Each number is 128 + 24 x the weight over the matrix's rms, rounded and kept within 0 to 255. Layers, rows and columns count from 0. Numbers have three digits each.

# layer 6 attention value, 576x576, rms 0.0348, rows 121-127, columns 288-335
139135171144149097150180095126137118170131127130154141165102138144108060136127147095100134089125146172113128142114178130120144176099169150177112
097164150142118122138130101115144092145193133118137117077125088144155137117061095150135091096150174060144145085078109106183103185123071133145105
120162117118140126120158127129139139128093139141119104159081132124164108133097146050140067174120125153145149127173171090126141129127159106125106
162112156115157086081119138120075150117089089142118115134143096182161098154070120147120124102189140139143153107143121089090102115172136133142177
108106149121165116092086123165110127194147110133148165173137182105145111137141126121086134136138113167107148053095129095144091129173156138147153
107126158152159116111073122131067116208098108118131085162091145097142159127117106126136129141094109109082146132145126099165181123136126146109162
120074114176095115162140108080132081174121158134114127174099142153108127156149136074139115118150129140108164184142125141137139116144114135146083
# layer 6 attention output (transposed), 576x576, rms 0.0367, rows 121-127, columns 288-335
140129186129124103173158097123138141141093167165140120129120122130129097153149109112111151100181168169137119123093137152083134143136174165124138
134158134135112125123107156139133101126192147070089117075128149135158128110095185175137066123162169125136127094139126127190102140128083115167116
155073136122144120125111122166161129136109159117125096143104141151156101104104174089145101130123136159175165129130142128114132098142117084091106
149156092177150142105112120090096171117068101131121131114147071146170095137092133138125128139167184144106164109127107119135069117109135156173147
142149095074163137132078136160110114164154097127113169145120113117114117157081145141113154138083144142132097086129132111160112117146134122141118
119150149117114180141123120139088144142116148101114075147080170108098163169129127143133148185075116129065112115110115133142170135115149138166130
090112093154098117189135093089115108136115153117129138163140140134155140135180147113139074123133136131132123124149088140109117143168109137103124
# layer 6 attention query, 576x576, rms 0.0354, rows 128-186, columns 288-335
137146127127135132119128096108131143152103118120122112143116097139127112141128081156137105108116140111137144115123141124126110133110166138135130
129089115186128127113090115120102120120128157118122130152130121114111145124134156108137143094120117131122135153129128141130143129150166154114123
117099125156121134111109104120103154131107138137147126132132106111142169097159131108141116131090116121131122132144144144139143122120130153112119
116086107148104099129118153089112133156145119129118130103141121113096167111164106099134149131131085126120096161139119137132148125188151150126136
132135150107118137144119108160130141138133080143139114130130113159133103131121136163128119124123131140105142096111159124131125138105134119110143
141131132125124128136080100151145138117100156091125094124065138137118104137103145118138117101122180147141173108120119145116126129113123140118149
111156120138142113148146123143132106134141157135106127109136108084128169149078151144143139155151127126146135098159143122139099128114110099107151
094116116153115139096129148094123136113152132170124135132162129106115149106138135096133115161121102128129101138122087108180116159160155132123106
117143150124132150109118143162154082103156149149147116093111103122168155173121129133138111140134131121128126144152153144127114117128089089119129
145137105158118139133141143103111111138110099179119132155158130107117136122130144135096146183134154120123114142155098109154123108137135123121072
095111107178159133101140147132102142107147119139111145113158138093149128122082146122152099152148104136165142139129103121159090115161140165117140
161128187092129086138118136133175101118118106082161111136121125149141126133158082106149136121120153105123121134171131132102140091088128131155107
116085124163144146118140097097128140113127135111097116127125109100149136121079148124115109096114133121153145164120135127122147152135106181094168
138112131113117112175083138142113131114107109111152155108145151161149115132174073126143105125121160133059159135136150138115152087095135130147164
100059098167098134151133121131104137127160096166094100135146149124105134136123149117094105163110117118125135128131114126114111129195130149108171
165140127125121101128084115123157139148135059118147156130122157125153156085139167123151096150132139113133130106133141145141157125104114115133132
150147127129144125147114133102151124172125133106144101120152130150134173083126102138132130151140157124139108073121148143148126187106105141119089
159165175112111147132155135116114133180129127129134164148130101124139146113158106113146118068153125080201115157104135156146143129110087152161095
094131170108115110130126070113109132153125204124138150164101134165047131088132154137149091092146130125109125119111162120178156125094135131124064
153127109104119129148141125120137104099097100117124125133082124133165150155111092109095125122136146106163103150145120100134129127085114136173138
131154166033135126126106102108112116141071131136156129111129110106125151155102156103191124083095109115153052158189115092169153134062096177137118
139081068126144135164153125163104131097121134188172091156144124113128112137158123138162118140135107146101162147129097118178145112116142113119165
131098155159100138116104105151116125097135116122173130097124121088109110141154107135158140110101122126124123126118139124134123135172133130117159
124150122139146126073108116150157111115149109125093116109163129139143092138133130127148101114147142124133167128155124129100109113142151129136128
143137072132179124122071128134117066193155135140155092116105118170127144181104135124078123115143103098109065158124136144113119123154094141171141
128123097153201151125122116134088181091104154086146123097098071144139133152087129146121131116114123153105063123090181140098130165169124169140114
153109138066075142119122147109092162144110104109196120163154076092081102094142152085193121167147143095137150090111058171173152158132120134125098
147080124132123135101083121142076146157124100118072112060155138102170076128185096082095123158121161133130124176110145140088119117119087149111129
163144159088119143146123112107099174145097113148130131133077082141100157122100111109150121164125120159082110115109160151143117097124079110168180
171136127139103154105140160143192113118147088153149089092164055165164121113142093159133137090114183132118080140176151144110162092128125072140132
162124162121106158159129159180130177082142096119152138138146144112114249107187047133124127102122128149169124121147135143089135165140106125170152
139111135121121145086137144103133115107147109135175076162126147131129141110142078157137128142112093147166150150128112125124116114136114052140151
147136158103106133151152159116155113123114097120102119111117142143125102133104156151119131118177147143134144121109148127133126147099114127149154
146146124128154135131109118149127114170131132130146126142150097113151148142116118143134125119118089111138134107146124133130118119123123136143133
148163167104130135134111116150142146159117126134155117119109117133155109127112095144116114150111139121113148139129154119110128120092113118111133
130085102150095132116129115101119173108114117116123108124124104125142161125131124119144112130111117125126148127119120135139118138123153141137118
152128138104128130168114150153165113119122169105103129129120154158148107161097144140126128105150162119120153126122151108101128103108114111115190
144144126113134115121090129149164123129130153113143145143130132173143091122136112104091118105113117141116119132088141119120116113126171135136168
122102110178160115113142116101103123114102111137130120142137138104108152130139138109135132134117100155170130150135101109153124091149156189133143
112102136157139097133148109117103162161120107139149125130141084117133140122121131116146109154126090138158134125104130142130123161168130127109101
130160138137115142110154125091111102138151133133153122153129136113143147128104113163107115153131089108108089113163170133148130103106149126119125
128123119135114143125140124104112134150159099142124116114139121095111147093129159146168140181128132118139127155120122117125172125145091109122073
131099123153126142164125135122100152137110102108141159133124134124141152118138133116118130141133161084189126147123132116125181120130111181142073
115131131138140118103137152142147126086145126109074122113121144128102153152111147166171147151136159128122130133140187117134124127145117143129146
136131157099112135131119112133148159115148129114114131116121135127125121146136135110132131100122185121140142152129118119103089173106120121117097
105130117187158115115070157100117171129108169117170171113105185171079113146151135113112137122155110130124094117131130120110138129137141120116151
135099117147116126135105120105124146104127124098158156134132159132123124123158089119108136076154121124141125133140114114138124098112123159143087
110137163116163109145108115158110111149118097146094169095096160126169094093143125076134149115158134086200094089111146145075122142163109155126131
137153145101133113139120112141129094158140092101140126085092104133172115168123101125143109113116148116176121143116130144102109158099120155114123
149165200079124133148125099117132123141124129114136153120124135118146152116166122159104133111122141109134116135137135088100126073096103121138161
145131088144114125175128155092120169105151176116115141119134143099096131125140114130151140131127120138126121121156116160158095164193145188111095
095154087154141110114138152165139118145099092101126087123115101141107109148079171151120121136099084160123113142123151150119087140166183122123153
198125116161169139092126143101105163174164160130169124121081141159133112125077158136121145126163135108137103154137112121102092162159159145107122
144118133150130146147123108120153167150036103135185142135107121174109166168130105165105138102152141112133113148122160094141158091089138145151124
131117120092124141101166136121123158114156141202085089073131105135107087103088145116131156122103126138101157111127051144129139111159139113144089
082105148196101136089098108096158157127094182123151150133104116074066175137099092088132081146121162146116085137151135091115111093133139189146191
144217136109117120108109123183122086123124094101139069114120122125108107156135132113116156111081131111141161130130204106122148155163159205129107
143144112163134128137138127155172117185112096153130088144122138108072116220156193170111138172161139088117140120169077078170103121119100105129144
129136148148141118056146145115122137135154137125145171144138104153111088089129151168121166097088114128195149169124142131071134117124150136056164
# layer 6 attention key, 576x576, rms 0.0336, rows 128-186, columns 288-335
108076135162128146110130117152131124106127132130122122126107120106170124167119128134113155119128100152138117144180083124152089102132129088142127
124141182118125150136140132150110141125117087158133116135145145152130164148119098124096126191130117100152120135107131119160118158126099129137159
123123138136123154126135118141095112091123112157125114124147108170151121175151108159064139154139114116143119131144119085161133066125138098139119
126143133138112158127126125128131139136103074174138150125139123161112132191130122167078109154139110126153136106111156126133137102105094124131144
126144112142125122127155149145135127111136101126131105135131148107138129138103115110166166122116137158109134131167105141135117129148157148119097
127113111126106126107141118110163150135177123137141169124142104140159078131141133129129141168138143126095106119094114139143095133109109108120113
107143103157110158138125134133155147167080084131161131121135096173147125127116151148078124162154101151145122110134132094137088120133112157104138
132126127120112131164100124136093113126119160170105102129172134125125162137099094129128130140094136096156152175152144124104160095137135104116144
164133116132133073133164115138121124142118105113130085149149126154108082143142192118081139121144117151130102077108103109127133151105127149105154
105164117088100136118101104124134158129078069179130116139145095142155167127126138098141118174110101119159149107125153123128147102111128186096166
125128088128102128133128134122127099153115129200121137158143134122127103125084126143113127119122134111147145134144176128139170114125138115142134
105147134133125165105153098157144136104135129098133125110079114173136109137147130130139114102140171156107159115114100123125106120139101120133152
141145216074140121119157117113111114160123127109139160162083153111154110169138117114130146124111102109096092133104164143122095169120144095169114
153131142148110118122161098134135145115170139100073093140122136098132132054104116158172144115153170110152115147073095138145151131157111167156110
124108125120088125133110133112141119125116141164134124136150142100122145092139141114135129121105105124132108127129120130110130130123145147134116
120126117102101129141144104147151131163140118062117097135090130124121129145098081132123097128112146137150133147112100127109105128139078124135097
155083154162140097141149115109101160154151090077159126123120152124135113193136161161133108139122095130122146139121126162108149171085128127129148
165182150140137120153111146145115122142132117075114123125094071169139099162146138103120077101128150140119121092129167111099171171140074139152125
126125129133129097066110172149111162080096133132081126125102128107201137090065123136120146116100110136107128163147087161159104126097099097171166
134130130115152127106117140147141148108142136100121157100123100109138136182140112114116147144121127139114082137132077108158099150136134085115112
088151156081135114120116126130140149075086081116064107128137182163137151094148106153105120133132077109193172126121121106136119076095090133139129
135083123145095119127109192114102105147114144165126145135163139105150118103139138119135133145113122140129144145135131156120134148113141118118121
132102089189104115101102116117117111131106147136134132171139162097098124121163158123103102168087086120154118112143135088126160094119170125123156
149109177068061170129183149082150149154088082159082131116140158098133148107137094123187094112116165128118204110113118132115107157150111063127097
121167149095150133110122113114140136103146142172166120096107070136121071161149123157132125112121127150052128108136195113081144106089125087107168
154149098101143131129150117135138199106099136120143120109143157131121089152147100110133121114121135123122087148070162159163095090144127152193117
127166103077096142162142176130127152102151115136157108188186095104099125132145119135187131157099123181170161127096144120167176104100093097106130
116130101114130135094150161158160090102139162150071098073155118138165173134168093069137103087160135127117133144126170125116126155092133147170087
104120123172127136083093081117120149105115153140125116138127142079156175063086176087128163150123100134114131117121131102088138120112136159102135
176164113119172160129073162129207163082125160122134134109165108097096145194126192122152124102086203130122090089170121105169128132132101170056165
168100105119145092096148146123148184117094119089129135168188160093135093187165118102142133101154129132158071073103083074133101157114148105122117
122064154135095160134155115145093117115086165135139151133099122125192105174098138140140105167175107105152146168141088135139145106131132077173144
135143125096147108105154122124152114142115168097154130134099127113095127071138125098179106151143144118122108141139109146113139139098148113129119
163116122131173131133151122115078106091114133133115129070173111129136108150135142156097153147113091113150123135155104102126125121130167143130119
116084108137147102087131121163109105132143166112104130144118161133159116140138134110131139090123125145120115148139074125139112106142141129122119
093120125129120168107126129140105117119139116145146136124149129166154117152154118172090139138138118129111125147144114111114114077141165122144130
118153139124156105079117130109138151131113123094152142128077095110122147117109144123134130123143123177132130119122127107144106164120099149147092
149074120134142105136174145112091132115187133084092149137135155058121141124098117096184138054139151115148139140155089154134143122167075115126090
131108139119105164168120135116115110143128104184145154115182149177138132123153099135094106135146138100112136076125149149102174074136137105112136
137145110146125156115141124101117108131130126160135109137126163107154095150131136113137131123098105128126113122154124121117112128138152131106119
146117110115105166139131118133116123142082124149110126114146099184120110162127138142077109135128133137128164127128189108140137135103148135126143
129143114157096140124125126128180153115107145132168124150101116176133112150147132113118120159150122152122135095089140101103057136099156109098118
132115146125125110118103121116156131126136134119114157123075142142121106184111114061184098154134133156109130120071155135092127100108138108142143
140146149101096119143136132139128104150139088140098135143126142142160150182152093108138125133111133127074157133128118137094161130078108070149136
114108141106134126129117076118126124138118112108141164149104138135144121135133108138147119102143105092106125112124131125120112144123121172091143
079135101090145113096134153168087153131170133143115139097115096090106157119079135146144127125120154152130144185094129126158106114145105149145106
095154148098128165103166146125134135119154169027095131111095113101112166117099125113156117117105186116132137136076115163156138143144144159163153
138167153122106161147133140116142156115132030162104188111113116112129168183165095128110059145156093106163157101178114105074092164140186108154096
144113143149174136145165112133130111139127124124115141116137130132122132158146123104133148119137080105123124163121113122147145122124162110147101
140137118116110138106165119140145130109139124122133136132127114113136133125139143116128110123141142104120096102077102111117095126158121131158147
006090103132117126132110151107120091130158136113218083167177135175164114099112124123108144120131105148115159117061113179167137113109157114096116
135116120090117100126138160079152116081075121203133108126140122121126125108110057115143122135163104136168126108165147118147107137115135124124175
136079139132145131130113141147112160146102152111162130123133106075093191109145129153140120089102147112138065161163118118147176140112130192138140
109155079078164110138107112148131076169156120054146135162087075140122067199134146142107119115109124142107141091131122035139160128100084135157175
114107142150116132156142157156115090150128124143133121116157117110107181141160180144128119139139160144141128103152139153155118156119135139126122
128145109092153116109112081105107123144131185150151120141117115117135152124098134102167111135151164122113094123127148131164127126124111223130109
143194167120157161141137143144110121152113063122179124160138107160051165182117103071054116092117129125117079113143202075119118134113084125158103
172092088059141129174080144152173137109126172162087104136126106145139184159138177089094130146110198101129112090131121140132147132117090174100125
184166120142131142093150116181119122118081172134155069114114084118090101098132166126147112111086151120146160108103194100094150112116126128109141